Each number is 500 + 50 x the weight over its row's rms, rounded and kept within 0 to 999. Layers, rows and columns count from 0. Numbers have three digits each. The size before them is the row's rms in percent of the matrix's.

# layer 12 attention output, 128x128, rms 0.166, rows 0-108, columns 0-127
100:454559498620476446439394554451536522426463492489558523522455531426487476543535460529401518572452508454554463520503466533537512459604451413504466532418516588454473482451444451424531523519543526547556424451506477534495461505576389520535501531545484500441535533455486433512461416557469452555487524509423510486439422448509552448515504420508462574543464417613466416495552582517450501583471
100:504538464471454547515513515468500484597554535536445563496469496518513503480455529541442498500515493552497539454611498554550508455427544477434532581551476472444479477517547486523461585530458543532492602504418411501413568522493431373511543461612493492558528555466612483579454502499469550544420454610589529397491422428572496509402440580528457466508491496542427458511544546462506497509457
086:539578473495563408480494605501397510569420473514509518497479436479526518596466503541503359539510511537522500510512434473569444460499477453540488356492524496424465480621421461513499531533401536562481474545521537504539499420529440504449505426462552571515532491436476508608525484516550515411541463441453429428510465435552509605521486508515582514454525467488488467419552483497445545438464
115:473536523468527457513535540566519485543405520540475461499501412417541465457545444437609481424493568446438457517467446534479512559457454413487514574472503516558546591500413503429536583557523586519479521512474574469411547479413533480494467457504532423512522559500533541577517493407511551538482541497589493470472517524495411486550605580541512584519417469405451547524510442491428505391483
095:503477472578466506581482439565472438517543418488497457530503407626513488538504404540464675502550406522478470555472483511508465536563493595485528523520480574489518462500479574559504539486490525432566536487488640478444443471534478530556490569514476404453478476524452472442458479406451485461470497523457499505433455490518455444459523445436464534514362516474570450473600460502540514552466
109:491536500603441497492448594427521482545569535468495422536474529495575476523452487482528576555530533558528550507500526447521481469593494509464495456508416532545464462425398527505550582429509565433469455488621510504617321522443517471460466503484479433559543493486528530486479496511527511478459468536437499511482584483468478440491564475468524557518571438504382542561542391497408487464448
088:496544506502424491531458543413530474480466542454474581568565546504478517532474521456587506575483568442566565540445530507414486572448568480472445517508492478461486393577430517572524521498466527402528447459480456477493495630521548440560410506520457490468438509430508492530586460441472468484548502493419510546385454474508453504536596602523533517523524473567548415491388510447403530491454
101:547528571507447515501496523521535442576498431504449505475482573505510638457510488553493558470449441546506487534492453492476488468467525515437575482585455513490465500569588471565463442496468594414433446566510540443508412439454598472498547514557530490548438502543482470476558488583558510459552434588453439445504528595496516535511449619390533523494480425605543434444482471597460505516460
098:479531447468608491532509442431435517447513496397467464561541612515566565438517438506605508555559505529515501505522402484508574530430537508521552504506627442479554493586498458450529485564471475466554641488491506511488534572439524507596575544530495459482476481489494561482504532473453487431509540530515445571482498531498460435431471463433439496426539504573571398583473524511583460550442
107:513436527460528456540554474537544425525538477632536491575525424483470523518529461485531525491529535483472571605546543477502485410447447536491402457527463476417501541528540449395390457484358484444498478531515555484501479551470506537503445449561510442535516586492544550434419518425522519489433464402491377464477590584446492525556488471433501547480403525478548533492489492534566467508564
090:455559435545512517410462454534525536505559455518533412468548520558544433458481465476469484501560596471633455524541549493459532516478518507574524545555532472603466474446506585508525558539558524514458435489534524514449413486478512611465588478595491532535541542500507554588439493426548468485515519468515482508531491541467364496503488389461437467519478413452524557399447461494490554633496
090:502538494441482397467497433541448541511571504559554520516513475437611451521500411517483483547457523520531508471446568495473605547553449537512443564469585526501502518530463492520579571454552511495477527503494605543549400429526481366494606553554445558403572548480529564521507474541478460551492567535460472465580457518467461469503530569457480453449424423574578472462542522474553494605520
097:453518502485557522424394551578557520481572531530523502471513386527589543454552436482592548466558463538446565465500442523497473570516528523453447451532458453485506465471543497560454459421492565540467529526437550540552403419459537553523495467470624481479562501442463560412557506445475437502504456583431483511526453525469451447461524550550557518649509448509467527434555482508521439596546
100:481523463414455550490542453434506466455456435558491525615476453381497533517529543481535506561554483361506566462472467459441536401465514505471525459516610487548417468416421469475524490466500516476482418569529419534537598548419583493532531497522424496535540429475489476479514525441491497443523510546554556428581576556482545499539505451460457539457426494644480503561461558468500476476480
096:530588463514499498510518540543539514536470586446536465625489569525458557514395553500472431443469517444558447552453524488462477596591481568487456501510442468520580517446485499471499479470432471506466572434516445620501545517528494487377425458439499522542477537519560463488447546424521519485483490491547574452492495406550519493593516430544538438576530462381471622558492467501556503522577
094:526440503562428450524511534516442490542600506582629534415523521492598393576493447615485510596458510603543473503497451542577534441578457541542476518496524485457611559500500528464425492454520488531429459465542567453426431467563571412447515480530455535521458557477500506453513422521500500533506471428476493559581505533537493458534494548536473566483613501458484495485524555565430510463539
104:442456558480559526599546494526601500457498491486545508593496450518493578484525504452475464547544464507431458478598448453501499457395479432493588444431530447565491504455495478458443531464507565478566516569448500375472512436478545449476615553468454506548539482501440502452449431534449422486541520522495536437495623531579524497504476472379496521437532452520437469411487468555519406495411
098:566559481531492402495495476487502478506545443514450557541517513499519574463429441460573419544552491407550541494481530490502500479520574607482461495555497544420431520526481492503505482422584392494432551503522506535514511505415593499506573392511505458464575595470466546561547507449535404507476495553491524523540401523414530568380437464485591517533476465581569477500525502449538524512622
105:561472540489583501535511504480449552537564578470476458459507550551496620526435439503533516524501518414488443570544495491536486496539586585383572516425481566494431489423463452490513436460524500425578519481486454425456441587565551588538416639525547525425454493526456471501407481445497427474441566537455434516480411472501495455498513528460514481429408505518460501442473549499557496471544
094:478587570479502497368484410429389493511448495437574535536483478484432483401485449532479472549558483511502543508476516504498483432543536528546478537497511514517406571492501522548585489518535499489426378491597490555545481616551462558556488535385484550539479459434536477527543542546433486458588571511558473473556505511498471477484530571378470573478484500554425553557481467439428541542531
102:532436495507471492496476410451518467463558548511520479435481426484465559516503452482512405525492445427565453461448494486525532560504372438445517523469552455444526595582483487426525482586435512497589531470457502472456615452479522523532519522444665443539525504540496439578579483553543527518443449536501504529445463430512495544528551483450424492433578621551506518439533589568464506504461
098:505465540564474449521470496549548571533458478583415520470416516549521495522451513600523564553413421567474512512478522527524391425485486516494425497464548480488518489662455462551397386428480451559485521499493567444585469461412549496569510413597490527511469486552539485451479450507432505565538378536538446518512482515509494486530500522584498552513531495573457446529575460465566485480539
098:455466470445540518477456481556491527428558425495513641571498512521489499542506469587497453598458597497496587552485546585505455503538498475553482565502504496571527548513547491594414492472417517454559631510473510503576487500525483555459516502439426388535519534542477446479522477442439501500513492440511487427581495466496467487399549397572454563451451529436465502506639461431481519521486
095:497526454456520600583489578522581459560430523456505479472558516479424458537407499556585556442589389547441533481559507478511411488522493447491439467494433469539375483497442543504483539521442408494468414468487508436559499466493557479518515593494445473462428503616529504521492452419512511505539513409508451476471481550475525489473573523638492526488509426541585554564465531430533487525538
101:421462567521494498494468502450381481465436561584462451615535526481374456409462500466545492407568505478478495469523448463467447447566533435546531499394528460485555505502457465507541582594399521576511513481553519493488610529584417519504497566550455478413470440453480430537484454545449546446527561559576530504482498540560476463499516470437588486426528563484519482469534533557523523513454
102:532490419476515456475482503521470476495557521587489509460450477496503446478506538526451413498507576447541493520544512580450527451570532436381581549560472405459485597547551460472472449429537463519512563511432499413536536493390551492457423474481510479572497604556454517568389458454479486529462522509575583476464489562544501427463514559541564340481511561552414550464529542491489490545492
115:504484593469502532528494538465539484495548513511480471484511550419469463537520549546541578446373547425570471603524426458567484436457467445460500610522537450460555582571486532504522480473536470548483392490465554514544359558445576470518521475478438577542534573554514423583475451441466502527520478451524408489524579520516514535427503508506393561487506499491455591584572479490468479438489
105:502524517474560444447464580456489528526505534528436528464504428486500551471543644488462481472559454546461399513525519518517474516496507587515490549429509422447482512478469589567518617492437498512463487592512546525407440484464497491476521474453537613445480414553369390502477478597509496475485484573460551525425526501546573528449510491482519440498511493438477538419536464557349551492534
105:586433578516482468426500566477514506529408506483543460542474485491495475483482569577517565482563521485431542511501401480460533536431470554449420482530525440553549534559385437539378446509459527560465526498442471413461435539464452552553589573552547508448452603499447505498468464479476562530441500572454494467505505522510482505507502530588494461593431450446409386521514431592485505473441
101:540489538503535505528446494500520500498508482486438516484543488438518448449560443541525514595553512516508590505542512466550415531513494449490596426549475539518527575435470673547437485554415441369419499454464538421490486504484476527617500503491572463554544459533502505479553524451494381529455481424454577478414497539571464536409506475411547473468544551435481571505424429460493486477487
089:426570502484404484448431435434479551480420567541504518561593473490423475480472426504478563459454501549551451512577487449477491421614560481545544540453487523505487567520498449480439602550421433532544534524562461591542565523572473509536452457526504488426482391482499500574553464571386460509454488466519463476516554496522487529517551532501473595513545496545466576532515559548371462538448
098:480462524530462538615475600543367542471442482461536485505491599549549575458469485452487428470500526562542455453554491489494524483439427423534457469570570412505511462483484416468388479464486400515509485466426430463576511468597491545388545470439419507452552473462514578538489485473517549416524422446577527512543469482492515505463527451578481468466495537473517502546536563549510514392447
084:472484493578567486462485487533571538453523502496486542529593410545463471530376554405561541557546530522524487496535443549614502482458518460513459398459525533505482506495493488477509430449415485540442337558520598534454502514512556572474435441464492442487493526531489456440426605485457461478466433571484471540482436476457468492480553461396572523505477483498457463431524490491561506602605
097:480486521651529446485543481467451532482580506445452521516547502523552472454510510427564525439569488545471528514582458508496521558546442489559476409462519606491466541494491554454596510540575570515500500407448457469460444480524516544432569528496485471491539578542541531440392530427444506452433572455392522495417501443520565521515616388435574508479514448436529554556537481464528481494447
095:524540625538489471482478642561533430539568396501440539550511527481495539485464532432554511504437534539532490422465469514587494492483474488519534495439512489495610461417492483515506507453556509439513506428491525422521504452454594521503516541491452449527460539519481471466469591431541429520473525497483528543481450408543387418559549539450618400490433540416433510477485554513391527518438
081:459548443498447617649564501487492618537484499499481393537440454578507569545434513508409524559479449428542517590446560471428489544479492423583423453507492490447511440506470447438426465441480475543463490528403502470480461412503423460595480554447531442511532546566462503501538531508463480500577432534476466590523564543498476485422531445496478535450500480503529442492447546528485530580509
108:490463509502451518430473533422601613509416461538553503554511504447472441550512585548530510524603512445470550391510409513544514537461473354501464518570576503529611604557481486476555461453405514478505534496525474497493513527427440543506509566403478421521423531543452485454560562504453486466550471468455543546542558501573484545505518523533475540513524574462469508454565422449427436469479
094:446495610524469483538519507540504432448477507582543499406584591504485454467461494488498496468536535516436506422489449417521456544543497472440479497472428579484422466468500538519558506525536477549475424461488414426426473440643485560547512491465538523453451444489574522364553614563557550454448527523384520460536428499428467490510513488454440557569524542469547534528429491434497505489566
100:602517517401518553508507451559496518445469508484487477444528517508441563538503505474438449587380507465563570480538515512483450518529496456500470508583476526545552467570401515447458446487473497471479512568561544577496591505514464468523512475534571603473537503558429429454574617527438480611463476396540495366557495488491532562511467588527513522523491522390572538576509461455539526494547
079:630565483475486513465618449519535491503481471531517429563498478504519412547525502487478464491515607646448551450427462523444485493422518552474576515518541516518450567568433512522534420489486534428535524487493445492486467526487510434517487552472540395508509527556504451539506494543476551497514516514433416507504484459487434546569485572545547535569526579486387522602436498408613560524399
111:539493589541522563462429513525533556534377484450543538493495491482569464476465456539483502469558473508445478446484519535499527523494543541534488500449508455505559517490567463583465506573513568383494489501527431395493434495510551480443501536412518550406537400479518495515513501495593491416484595492392501541414459410541493532495545471515461549545492480577415415435477456557435396399412
100:566433632425587550459517480483537501516560509403495439550435498498515484435586432467543523441422567404476541532452597501472465493537491491510556450496493444537549685559499447503538465439483434443482449530562517588543439483430481531483437526445514473502458365555488485480558552526540529506453505443451505461436537490462490517510541427395514503499450526506468510524503447529512540492575
099:541448459495484505517527408490566594447527520485495525553517462605485490501498466561533554512611519537489526560405535468479420505455537419465394463427533519523518484490427337505438458497516478491509495541548446512587621599536473512470478556464471475529525467457462473578533507516428500413548478434558511545546452544575385536464529572492423565499509594481500448584513508496463536520484
103:497516482428486510508529546637521594481511413502599544415508500463498491491460488572521584450414601506457503486494488523510502542559475478554505502433402483541494398556394476529448457439520574471392460510517485532539391519537464608498555489396480550534543424468502582482497480567512589532513554504481487512425524568599499544589487445539489555508569450496496525542561504474507489469457
084:496543444556544508494440572426550484522482551542457496519467576569569580482431493479419551477378589525484407444462434508503355505576584506509589493364517533427498525461422489483507514548548541458493431563517509503550438519418589555436509483471517477496534486439553496506554557546546575478493518534516449470517434502579483501487495537470457495478565572411598498501493439536496507512435
095:455562560554633472460431468487515433496509555504451553529524458522557516501507496405629546496529379506456518632528511445464522497459603502517407480465563393426465537409449451509557477571453608499502485478461524578502472515556471582507521424528442559418487487473459532477489466473470516485446566508487406513464497512430540496479471423479596463505539520474459537534435518547509545551487
089:478474524487583533441414508530484496529635525501450507510496453591530474504476464455491488642443525427525559523538448505585510467587509485595537502469350592446533546502480478422474479549511568519501496511467447529510447487509481555528516483551470470484512454507475474627588524502509491465404475475426523525603485508499450479492474426428591450514467509362457520584559503563524550475493
102:461526519588453398454493519488538496594509477430422456511523509560456573564509424454440444451449425464469636495491488612394542570600492515474484555542529534450529479482542559502567488555514589506455477505460481577467443553487497543619455557457613519528464541536408429470490540490592553563506434529449478437547430476496517526554464533439528463518481518461536515526472506520436490465471
099:452426564477507400476482531569530478508522508519394498439477498536433419509458553538470439502480452461497438423573401576578458455480531550457488536479439557545546439557484483557376575548491498505485434492551502466526471468486478462397489496556525476554563468490489478541546460488474494514514559455464575515492471501515443541470468464487596430385398456448610490523589493492384491556582
105:539490450549500506454547438538597560565481473524520530474496522556514470459563538557563565486518469392483542496499431512479519610355441465565516489503441461471434454511471561533460527554459419513456435545571443545594562494527545443525498580440574454520565478525524484433494419437527470434569513546525552528490506447490537486524457523538549354475493523499454542523445510392462437600454
086:518445548522474471493612446527639609488447540490524515546537473547508473538591594459514455480513434464492520579515479486518468540517559449517527481534497389435482516486417499383437486579436553543468494501483496591472530598456489446550475505421456470432496475474497424392508466452474524450532441501515445438520561560469505474449529471457454492507545575440526579601422567424513443463496
094:489580485512534477471469543476568537447452497455480541509529437490537453446508470504432446536549542474589472518562564519521485552546509507505504488473567510500579481517586594531480443521424405506374442539515577470498452491418436667455466470485561581497566461505435540497521549513367430488495580439485411390387499471533530545518446503474445560431477488511482454445460514490502505471529
096:520529449542572605558483556490486553525487529451475518461462523433498472566501539489499449437488531548544439538542517560489452552558429482437606447507559476446481518527575444507511547482547480467555551499527483476492533561557480457522518586514462579466424525533556456544434476460478396486482445515650519458575424452597461469448487536446418413475490477612424382461532555460430527539486
091:500534442458560528492484446496487478494427544428455472542561496470577419504529532480488554481472476456545512461481482422451497522515609479548542431528446498570518449519554508485527509426560536498451567531512527515511571619554585468436447476414513376483446526369468411609462509503447544477584587499525537523502481525480502544412504537545503466582490542465513542513573479444489573374412
100:481583574517533552618426443439471595436523561444493469496491488524437581517563581495484501462524518541454440531534424527415519578519491548485542464532590402604516532495533476464486539604496471477479557529509498486457479450543434572479516502491518578474456468455503475467451471515441514400531509480498478442452481537561482444482487462518547489427514457500407456488438586513442449443317
103:506525470515566524491523554627527576474491515529489465479549486480417478354591481443437501411447501544546435449513505553488495406526448485460567381533585503565409454392470467592503502550511442484485528511415535513449450397489442450486487481530586504449470476547532522453490511521450503490563522544522540636508499479588465557466513474501536508472544438583515549455479509524531547453575
105:538444479519558515431525531535530623525457515570480554397450421512536477551522486503492499511391516508374422468492438489535505446548549535414490488482475497454514452476471489539579586440529547397459511475485519537525502436565493485492438485538486503542563542620442479400534525506554502520422544589524463473437400480602497458486522531524450496480508518484457454405535437481433624424489
085:530461519493481480503543469540546526430445474463414575554356488455494465551507476539557456493573455444509481452469550501566508523479504555455434540577408543474405474546498521452465455335490479453557466468504500520488511508511438542498537532557446519478583468539493459535422506525416496403482511420625593426477519473438494520464468541449481483534390527589566532565536481536564536566526
090:497503519398486522454457532530559589459537430475472522470497462398483477569424478540420544471512436438541567478476599454440497445547542474456513385491390489545479452474508418518585472446485571466574504523495509504425451480487438543492481539599533542559438495560419413565470474528452429470470444490478475517467516581554494574560506424431535554538493554598540483516535492470475606471557
099:432485476485528472497493540461452417496549578485394471400574553556411497548520513481495470477473561451585530549487509439466523523470526525514559411494532556453451576574466430584557504560470538479517509559569559563515490569454468490462408475551524503447422364632485455491502495540455452464458533531583430464438574480498468479557532433436577452543528569552503503590514482541523548508519
103:514469480550486447364499545493520482523390494501513450517523463473524468505476497542467605517510463527462556460430566529498474382467388484545532475474663504468572526574471423392525576491430441478450446483524546470487483507461509438468500540428504536475448416533497468489498552526481545362568576536500515535528533545554494565621498508443468558529482543484454461537447516550422475448469
104:527496485393512585521503543565459537465500455569513515548513549564464478512510530528448551531440354490538580544515520487548535431536484486497465492518487528567628566465555580484418418541498425523510565558487530520441510436603460577402552440508485461452491558520517498510462450557493523607502483491466439486593506514434518516534570433486488609497459467492582555452547510570526470498616
112:434511653536397496494468479514495527547465555472535570535513476560488454503448603419466579563533467550363403538485484478482478526437539463493422581518489550586500494513523383488438517503460527573525437528494471498452527475536408498454548469585517439464466501447505508554436457544440490468522510554529528471440501456554452563536597460614465525513532492520514475492613521498435574498537
087:444502477376511426527430476566524553430588453470505557492447409490533484582555479475531532393599436472425558403484502456520513583497469472526576527516461549553453536513552514557492445444533516503457567532393535506494431540364520516450535502444551510467515407541465494588458572424507492509494539514436570411509580519500467472553549431418487530542463508491474565522502488499560525541469
102:478498428483521506353470482531525544558504574454483527448474511450418475480497553561475609389479507576480595582544454474465482600537568370497572502514437504553503441549519515478481495509486554429472418547459498492459538418499476501505508464468474462520445537481561491580530389500487629607483455495485458534529522430453444511485493542456583488512500438400509493495521465470399496535524
110:434499480472407489434538430453505565493581450494452451654496556493463520475434506453579404473501575533568576510535497499453527494501533572517526569525479429553484512501519475531530476474500486564553578533491534591472602513465472556469512506449529440480503560592511459535531483414490458505364544410542494426505513540450527560536509424527568435546487543506509557545535390592500464574539
114:461537532430518537462506524490529452455482541536517577532536428497518623522532430556509471428420530390498456469458489586448462557532449441576484446567450483496458536494472409516551512421522510439509491459429513471452461567529513503533507559413437457476466353472444502485499475466514542517506579511417499538477441487558401497529553442507551475526507499540386490491506413502495565462332
105:469479480470527500512566480542486504498399581415574533494483542404517568579477512596499453529490437552491465461454532490491455475467420487499521500493590567453531526466458535567512480405476517513606598509455554419526602466473569461578544571434471460538454531492490501537463388471485578462549429499539493528534471625602381503467534549539455533498501582442429508486497473547450477505460
099:498595525522613540518500610519588497575469557448490559547495475558567582517467479521470503529460533467499554481465432485500492571517577544496440477628526396497627475459489534466416511523472450463460478467398509503580511489429611462528501490483463524525487461506478473486588519442542488521511495513519506498481517459507430449430477522552457551372564499540570532584482518488499378557590
092:551441670490462587480495525499563513549554484380434452467521430503430533523506573611459506555563436428544582556512420617566516483404445490519490453505421520474481543486529474472452545454500596526444500439479441477561564458530503508467478556535450550457539495472535444477489484549514448417500498478522507422516417495537537520479492501436554392528456440495510449556505550442498516573487
104:451513485479533604535438474619575518476484556564398500565553621467507542543585458437571400428551584524523464458533528503557568487402526577499532533466542529539468523447523493487527487493525492465613478500503507524458493412417482548471470471568439470482471516572502418436554502496587428535499508520548537491495566556509585504492426480444522528556436450547465556472544469574539399507515
105:500498566554451502537466513463480491460462520521533513539605566473449519455486473523442484470593515438435623536538480531589541482475505553460492552517539516406531559479485497483420484505604436533441536474469499503483544503409506497480481546492551484570419553518434464463512426556495589556476385594446481526548597529535481498471452472512502514533526573530473572509566549495525397380654
097:484534457503488550414447516519445501503544568515425522451496503517508484444482459454629513585483561538503554500588521508356443516494441469517448444464534538563491459520472477557448587461499532397528526494471523581533427512450427569495436519567543508514502541445565588486516440508415487490414536481505493479591447584534471521517567513501541578471454528615477465490407487560437613437535
104:444514504508518444459597474482570447469500497512583539548451490522554517608465532495513419416578516569546466514495491554436587553452562530474477413387461471458558497445500433551444512537408589561526475448467533472501475543461487495403500472431440471475531523481404544504489469472521575450523508530422511553480463520581502467453495550559566490447484534390476408451434447457480419540392
106:496492474521546486467470491466455495410497565520564574571472525441422537538560513436500411427521442527634503510538542485477406430490535468468605500515492377562511553575506395481537521500472472479501583397542491526437535604558467559582513556480437482503490494452440394544460471575456550547412521495525450430535491512492492503505451531417521432471550497452469459527530492427471571564489
097:437503450590561499432500548435580501571458517473548542517460462554508569507399574507453574476467468484489484544522436475456435511569535370533501546493542570546415502549462540532459412411605428562463538515429587454562496478471533409499515471472353419471589536510454536547537492511489457497555468540453482564545515508524504517528570448487500465565494461582460486562501456524465537507569
100:598417504461394485522559527457479520495476451462563492461409478533610492566522488523504511488523415543433525439534512550651542565466417452453404489592447489489556536539444471508411539474487469533494471510527482520414581516503430562493512513416515557637493544396492511464460475519502554458538444434502553501444547451529450491495514519559496485506534525412454577564568467546431476484491
108:447483487515497488526519541581486476523607517495491521465568538473522484455483593484520528600487440535511487425505553518422594488468534488526588495416521475464483572578425440471498503458476486601464480505534470527506424528514562472457524553567365541478436477413439377575448548579409399447508555571532556446474500546538550491453542470453542524509516476494397519482580519581458562512515
109:496506618524557459481414506464595457454498479475471542584401366535556450571556509514410473516552519517420493471512470513531480507530531575553503449491405519532466515538492501474544544508512447468384372564465506478518416478513611494530455484414540420450514431444537532449518495501472527435493530514479467505465531553562486440510506542443514529518515419466477489508346487477461505380516
111:533504506540608427518518537534436568484498575478477582435498546453529400519574498519496590416468551432520511443457428467520511469478603466420481552529506519498464494495491481437434469498513482488498516399478548428485529465487540465619446544496494389516484512625557447556600461458470499466527508489516537504465507539550397453477460570483408410549525526452394464426553574539549509505471
099:520469555493490462479450518437500458505469416562509357497538441465469471586461551449569627479483453459487471486509307466537457514511508495500475507495520484464456562498581496505540406457548429541422521506470490588566505485463534478485523458473500445473510520496451491525517481426481586495503505524513499437648598396527505538526568425522525525497576513460465507520493466505656477516518
089:469566585497424566513534474528501549488483574559493464548404493481539538459436528557465564567513597441559444554471515516466470570525500520474488425492531535527502379455533470547566546488495413453482429437598477510452386506603496560454491501506466530492495446502454448483506404551422494425448582568444350393450538561492540508497527516472464464472555453483516534540501490570488522460540
106:545412516451502504498516588522475511453433571492466557468544480561531452528400467550560557548496543537504551473524471539631547472584455525452477496568519479429585462462498513562390504521551517440522463511494591449528511423448529603518469467504475438547455472536468457457493457437434506461520402505453455477547594518498513437440526479576456558477516613419564498443538392441474493448575
089:486520475512449503415488504459448451571463499431476500550433464455488558511578548498510506389539573564617550519514504443469531518467505534504433481501573463574426578434558504426490428509512553552539494483489511538450442478544497375577552529470420554504489467564565456483534536484460474528418489428481456492612605544483544555471452550567629440519490470493498533446409514419478437489461
115:562483547588421462492569526488521533533504530509629433465545492438530469496602554479553423592461469528433463554474441548520602487424534409465524513564458504534485492501431439602519452454501548549533548465533564504425497484448468478474583577442599506475474564458485531566457492446542540539479524592520515483473487463429534596499536593536552466493428467417413468474537417513484465505471
097:466505513494466520539496491541589426524418496615565577475510509550498538552550535531401578522528523519370525450488511560523488571607620475517522439490511525579551512515433460463466504583394506476505510560507525454586443409414557535528494532449532492496470514485473478431473561507447476626471539517504548502445470465490472426518578450528528493519493403504472544458525500447481379549424
097:457567470510503537473374508559504448516458502494546605402478446433617491467459511484423558476465474394491551481533474562521547509511525496554541550491407484472449374544541511487382485483490647489497420513473517554533514452547458476489503557509496539489542482416469506485584426505507541384598459532545493427474413511502564411514529484493500425523462474518563444501492558487470543497447
105:501478554484488554519588435357472407438456580485596474579506606422508476507544497525522517453505551426628506472506512487473522544478510513470559430490490484518492571493490389477595510531529458386619411549525437504469574534528544575476393529489477426475489573560535560488482472501532485495471569479472481571520555520462475427443471520493553448521571453494448528502512526434504562528509
096:452458409494503526552485410532468430550478542608446497452523522577484549469514462545548454438462545510577606515511514383587425531395523525455476521531446497503492509590497487507414516545540477568534509491439375458583534488509554484483501443589510532516532514522451521536524497557536505590523400483458550518558537409471438435546460402545500508482494473463454483537513437380489554512569
094:480484549470548435421506555474470452553419421506418508521517539488440527487509442517463486449501468473485505530543528483589540590451609517431442533450342553459420456458411522503476454473483633511491430539507473405444456502551579525507517433511471532536567502502513412425471517523546562537488549565347618540488533530470459536474481498483464503549442568469489488496473498472486472474433
102:587548524484484450432522481479459453414466519542570506551559494567577459566409487391431554522554490484496483572495365467443486486496490491542442484581414626557467544498481450494449547489484489468522477490521477534491546432524390468518500453451551403525443458522475394476517551475488521463518549557472443488563535447489551561661519475470518444552423509558545424483504512542535449492472
100:467539464435537474419477545553459477584506539572515509415461432536495496426455517413512502539461493493485434499498560506499483641484512552517577491436510465466486412465592482511356525454467500552480508564513596529461520407431388494511566467531558536512480440519443478591535447487494450536437498580516512523455456472519446462483544415466545502466578437504505475483570598548405478528583
094:466457445566494522469485549536477484555363503539380424529593474430514574512602509503543485451522494519564475418443585462454492550558512441445448521372537437397573469425501536512545459483599485573550556467476528481414466481537544466586464603526528490447471519552466454451544491541469503551510522458503489544601490473556535506466568569510495509549546551522459558478552506571512506446513
102:520477495474437554530532518508506529450549548533563443462609485467410546494497465519530462474449450501517523505454558508496606488426559380497614479521553426508457474527547480536502397536511472498497509441505526496467522500427377495533569527572463572421516545464464422630472503572522524577484448589502467488530488487432525501446568463430638436516561529594523518477523482520549508446578
101:552498494450572563589475475546440513570494546446540472502539572481583455430615495516448438512531430517455497518486446522395481551483414417481488452499543447547520547480487526558428417550456584475506435565475433463517518427494468511452555490478502524418459489463537446539535505558484503419614472553478506495530539512495507529546497544525482599450589424471440460383452423553395501452438
082:492501485512454555477433582572374485471555438560428551501488451535512495516483514516539536697534541474557517466449443476454466513511535531463468514412558464487485428489458557449492488510548516516460481426517514490423449481638414548523529455597425426543557578436528481498471460425542408477472519530420482565541528477473488515510434440470427606415517483540525548525520501503532509536530
107:490541574532521557533553624481419585508532463398506459529490492446384525484453545533465485450484522469585508455463483494454599483487490459506489460453545528509419530568477456431520433458346467496423474471550488534615399510544438508551525543458427486437481472443408493502450544481391509493540509433604471493496516471431526517538490526557480566473489525538414525523509519533614487492492
093:500497522477498523531596474465545472544564577498525475484491515463590491472505478550493536462473496507502528515504559534468504529591432567577508521511484578452501514519507518388485483398524464607485522483564554400463581440456563461502614486468486636471386551439550547546518516538553549478543481498485484476463490498584462483446438468459490374469524526477466510400613594542412467527434
091:538494518426491493474388460573458451486430589562477561549561525510447478540401538489486518453516514521511535419523553518440513594472464425536407554450524539479397516573508425534451482524438478480494518539556501490453565531551498529578465458488495487438476411530564531493466484510351500467463448379424512483501539507398427553493550484528450579496435502576533477518498502513492494558367
149:478472414485596505521423472499482472402542514528406488525472578492388531476497473492522509364468576493564492444583581497468562437547483518533598510438516388466516491488571521464502484535514378462481561470459479550578573512471498488509434453538458563525508402533563446514554460483435523461512428462525516500530521500444552433463464454413425499448575534550561525521554586486519531428537
096:502474589532492437514631484540501483564506515523568558546536417548520414643427476540492480518552468524496443530502492493531499457513443500543511401555548498506545549466551499514542406501446511534402444467508553446498541475514439406431471518524493476488595509531592445554482484541554475481583533435548562400500495505588501550545534540462481457513556439436410463560453431471422572437446
110:468531449472553472569417529476409580435458506441506483534507488505564533525463505467453423417556581504482525462463516463431463547555478532492528444422597509437479499412592438471552545520565452516520469532459498450538505547492412534490526574500442447494449548487554497561470480509547495433495518622481557512461416560593547461488523514422609436474509563454514415458492634497500522460403
092:467530482415476530498558530423439490452495475518526575645570501598526533419549567433433488444510465605545426504400539512476489518501507387506469503540595464494427536459536423487605540537520514558515532529541523556544533508548521527467569503576507434385506461516558506520487506613450501601462536488520516478482521595486515489437450540503470482525590519593464461537540476557512563499518
106:432512389499502512597534573603503527460552490445568485516546414423575546512504426498466466448584607534477474516433570518526499507516448440375529477474573567445510488526416533467523506582516447493571596468503529432496489463455524540459459536494510479486539521439513491576500533557401466442481555551481539528432390487528497403376494483501516494486545481482500519481555582461449448481570
108:493552516485541579473382517470506445535556498543520466529429587457546510473577575503390471414467470518550468525433518446429543498437496502518597484495607450404517505563535433484478513440520446533568495532490510624561496464483487496494430478517431507589474506548499531561417527627559513555457560558510420515496501520466573536502548468413518443498546462449446508473628493534458455463487
093:603452500523596517534577544504500560480583540459495427505552497465552458491478479497499501519501416542490522443559524465441558523554424502502578407541490541536498429413538484449431516507478501492480557577501492491542465506544471535471426432534517400410519583453496579521352474478549510470483566515566484525554448535543422454414480555521565542573617521428544468474509450531555582523578
102:527465459482492428443458574500541496496557525549452513484406548566544535386464532474532470427544458488604464547559440470573507461519523533465582616474510509524533495437457495409525525472397511430514516610579486511559483517490524444500496418545505508553455435517391492471498547473508585500479426370496430477509471493428552464509384514417440440468503535455488518500486491469550469581419
095:517452476507535499488435475514455472482546546539457451469516487517469536537511421503473499396445552578580448462414477457399486477542506617496537449432451475436495457434500486401524518440523513516473540418495582542522568580449541546523383440533507630469591501444438500531554550541387484502500462463492436563435473497458471545469482485473428562516505495564560538563433586512515590500562
103:544523589467556430548502570511467550481423547559512512445485457526565524529510563555505463516465423481465521494509500601573521512541575422460470479498602536522579472466519530412492494576560557429426394539518552461474376486500494485546465456522422478518565508403477498476531553438507544545575473491461432532462494552498483505440620450506479603364511488474518592467495481463489408523510